config = dict(
    num_hidden_layers=9,
    hidden_size=384,
    num_attention_heads=6,
    num_key_value_heads=6,
    head_dim=64,
    intermediate_size=1024,
    vocab_size=15651,
    hidden_act='swiglu',
    norm='rmsnorm',
    norm_place='pre',
    norm_eps=1e-05,
    positions='rope',
    rope_theta=10000.0,
    rope_fraction=1.0,
    qk_norm=False,
    attn_scale=0.125,
    bias='none',
    tie_word_embeddings=False,
    parallel_block=False,
    init='uniform',
    init_std_qkv=0.0236,
    init_std_o=0.00557,
    init_std_up=0.0236,
    init_std_down=0.00341,
    optimizer='cautious_adamw',
    learning_rate=0.00102,
    beta1=0.9,
    beta2=0.95,
    weight_decay=0.0,
    lr_head=0.00537,
    warmup_steps=370,
    schedule='wsd',
    decay_fraction=0.878,
    decay_shape='cos',
    final_lr_fraction=0.0,
    batch_tokens=131072,
    max_seq_len=256,
    doc_mask=False,
    train_tokens=549000000,
    max_steps=4189,
    dataset='wikipedia_en',
)
Each number is 128 + 32 x the weight over its row's rms, rounded and kept within 0 to 255. Layers, rows and columns count from 0. Numbers have three digits each. The size before them is the row's rms in percent of the matrix's.

# k: layer 4 attention key, 384x384, rms 0.0408, rows 355-374, columns 192-255
# q: layer 4 attention query, 384x384, rms 0.0413, rows 356-375, columns 192-255
k355 075:126113146095132068115159112070089117146155097135183146094085126128100128072112225119129111117157133211156204053144153125098100169110102103083129122161121150144141098127185107153148131124146135
q356 072:135099182136134103123168129104128171120069156090109099158139068181143100083075178144152083131119135094131131167121087087123129168143144154076124122109063146138117091207133063104154097095147127
k356 076:085151116074145130113106135108101144136180141115082055091141118178116141088121153158108104190145104116202143174123142133134078166129100093088107059132127141116084139124117068142101139167145092
q357 068:125089130109161090129200098153161176101173156140142140087162145088100155085130125108162197139125159106078235116141097121092082097155122132088143135149179178125127140128126133109128168127143205
k357 079:155137167148080173141098129133090098080085142078154128183096130128110099141130159133144148153105128111122195085172132127072147172108088113103129178165163139102228131116124143132092101084101099
q358 079:154078073128160107141115143149156118164183084154126174106140109069152121132192103129138083085120151129122132055140116110138121111129153089155183113114117093178184168109115114138118128138099087
k358 079:134132128125088105155133121158115136113130115161174135172123188116139160134104094145146137131115116098099091112204115100080120158105140162111095171145154177155158114185149147149127156154108127
q359 084:114116241092111156098155114094112137133062115126105168132181066205107139093157134157196133172111087117140151157083174196104139167117114134104131087115120150134142118101037131145091137117158103
k359 084:115119175115112143120115111130146071152135145111080091177140131098104135134168139147116186118121100154174102089099138120151075127129133125076120155123127098080166086153100107127106172126098083
q360 077:128173188123086225116162136108146173118137143074126109125146152152144188119081149136138118171120088150161108179080155178143133184142120149175109139137109127173102112054082117131060166114156098
k360 079:046141068139179160161085154093173131138183168072133102114144147193172128172162199102123171135120102139117099166089146162134149106129180129108168124134140118090130089129147107119145112134177102
q361 091:125100157135114096121075202105106147136099144133131100144169125143118047110175099157104075148211131092116188087172149129131130141133098177082184074120121108084129161168146117092148109085120095
k361 088:146131111122102114134130117155121094165115175094100161169089164128071120100128142153154084093115148144147092078163129094099119137134139129104080102099181089158161114114147156104143105086158130
q362 082:165187230170097167165148127075149141178093120102134120177155062145136144083143153133122088124141104090123186143125142107139139161118162189071102111143088098129173138126075073182134143149158062
k362 086:085139108093150136162096130090118102155131139104130119126111107159135086171127129156076133176076137087167166119142113145189137147128143117083098113092124123124174087074128150148123085153111066
q363 080:114128145140160120116161151084111162125092102166158099142131107205139209103133113156126108145123124118118125140142088129160144130131105158089138082150137129113147162103105098083108124066130088
k363 089:151110130164138122100082074144053153139183141122130112110132088146085091129124122175156114121127169122140112054163109184071130161149174123097111098154137088141126068056084090118162140081114046
q364 097:130096142158143117156101116098135114085132075155127100090138141086165170139093087054174121116067134200122111126107129092091126122126143047156139123115134146103134113088104096133144189116172148
k364 085:114122081119113119122114155122093118086098125140144156107148120165161109133117135147135107107131096191135132138086108135169197144155137089092120080143149132146145098092107118085077120150156149
q365 097:080117091143081109142160142155072114088107151146141115088075193079116167108099121050113162150109159071108055156136104142097083117123100097175135164121112099074079107171161121146073144170122129
k365 093:150148105161119197128147145141138152153133086086145119049104083188167148044156117161203147094204143076111108170139136108137157149154156146156112107107105112121074201049143118098139158156090119
q366 090:116113079154044106127146168083094143154107176111065154112087062142185103206151126113107184125087135134155195137109115141150158091133133156142123185160174163108150099065116135123141125111093122
k366 100:168127078103148124181159079133137135166156127087118092056184118113150170116124165137145111138090099174121182152175082145133133106113142124158179125092144119156146099107111116139154158125128136
q367 091:102139089146135135058102127080109185124114150073082170124129035120169058151177067151091099107171118057099119110130138139134186133157093113090119107122110114080164115099106144141161113163167144
k367 116:156092184114134115071152131106123144143111078152176145173135152177091115117116155132142131066120133113131146060148089174079123134096160160137121121074095109150153160109106173067158123090194108
q368 107:090083121099141134138093143131155105097143110104111110082169154134117204115093108155051173125159105179136153116159184093113131096071116113171066113105162149131101067177133190144120109185102156
k368 096:114096074146178127172154112117093114102177137114082133123154164129167148161101113171102145194107111177115105127061127144172175116128140133122103115122154133103119111070135053153139117196173142
q369 104:208144100073159119155123114129074132130100144089147073132110212109143099107129162138079123102179156129121121151112139129139129146133082133101216088048178128067127072129110219138159142105195119
k369 109:096124126118103131109134157112106153132125183133111127118127125165161149182083088108153138114070053175132076162144155140199116156168088069123172082131124085074089129156104089134135133105171140
q370 113:089090130152124187154126132127184110179159108101165102104154115108111185150109145138090135126133105088150134179131106155123133080162029070152139080155142183088124111138207134120103128067213121
k370 104:152071121158114092109148156152064133136123090117186119121158120164096075125101103135126207158139162175144091111176173162137157088155169133129088105211130106190134148171104168111130168071122131
q371 121:116145199115141112120076148079086142128152131151154115141127100142107131114141148140131139117106081133128132139174152084134129171143136159096212181125173153128115111162147171131125079165111087
k371 121:148175190116103146107110129159126104084088132052202145078105124160099172151134128138111130129136092111119072170183218133082063132074143140085142110099160129110127104159162158129081134114107134
q372 108:185102164150154097120156180134137131156170156066180150136101128189106165141167138124096124100132137087144105163152143153117089151111121141127128079109085126211132128102117093135111193130147105
k372 111:148117149154114093138174121101094164164110104142137222135085115176136099105131141157140124088123144079143119124125123118109129175149155195116129138053116116106152177127155112172148134084108078
q373 126:147150099114164153210130149140109178089164144163128092126129138107136134091115133167108134119147128112060134139094090125162120111161135135163120096118091135162139059133159067130160105137143145
k373 114:140181128086104146138189104106120124109063127179107145183115077125099138121088107110112087121207191092163164164079106102113153178208127107134155128063123110144083117137131112123134168085146161
q374 118:137161153114135129136152103037173164132108182122118096109154060125080105115087144114143132135125182108188103151144144153119110099159088098135102105103077164081131179192162089201123145197078068
k374 116:138087144146189165161138127138192117093112180142145150123153139114098113097114105124121100206147155086155125175159203137092088068099143096098154151070164143163107132124169128135047142115106083
q375 109:144084116078125126152118166186187120085165129185141154159164166120132145157075156106141164138108155130163170161120071086055114165093176072137172192093152165177130119159131162122095172109089085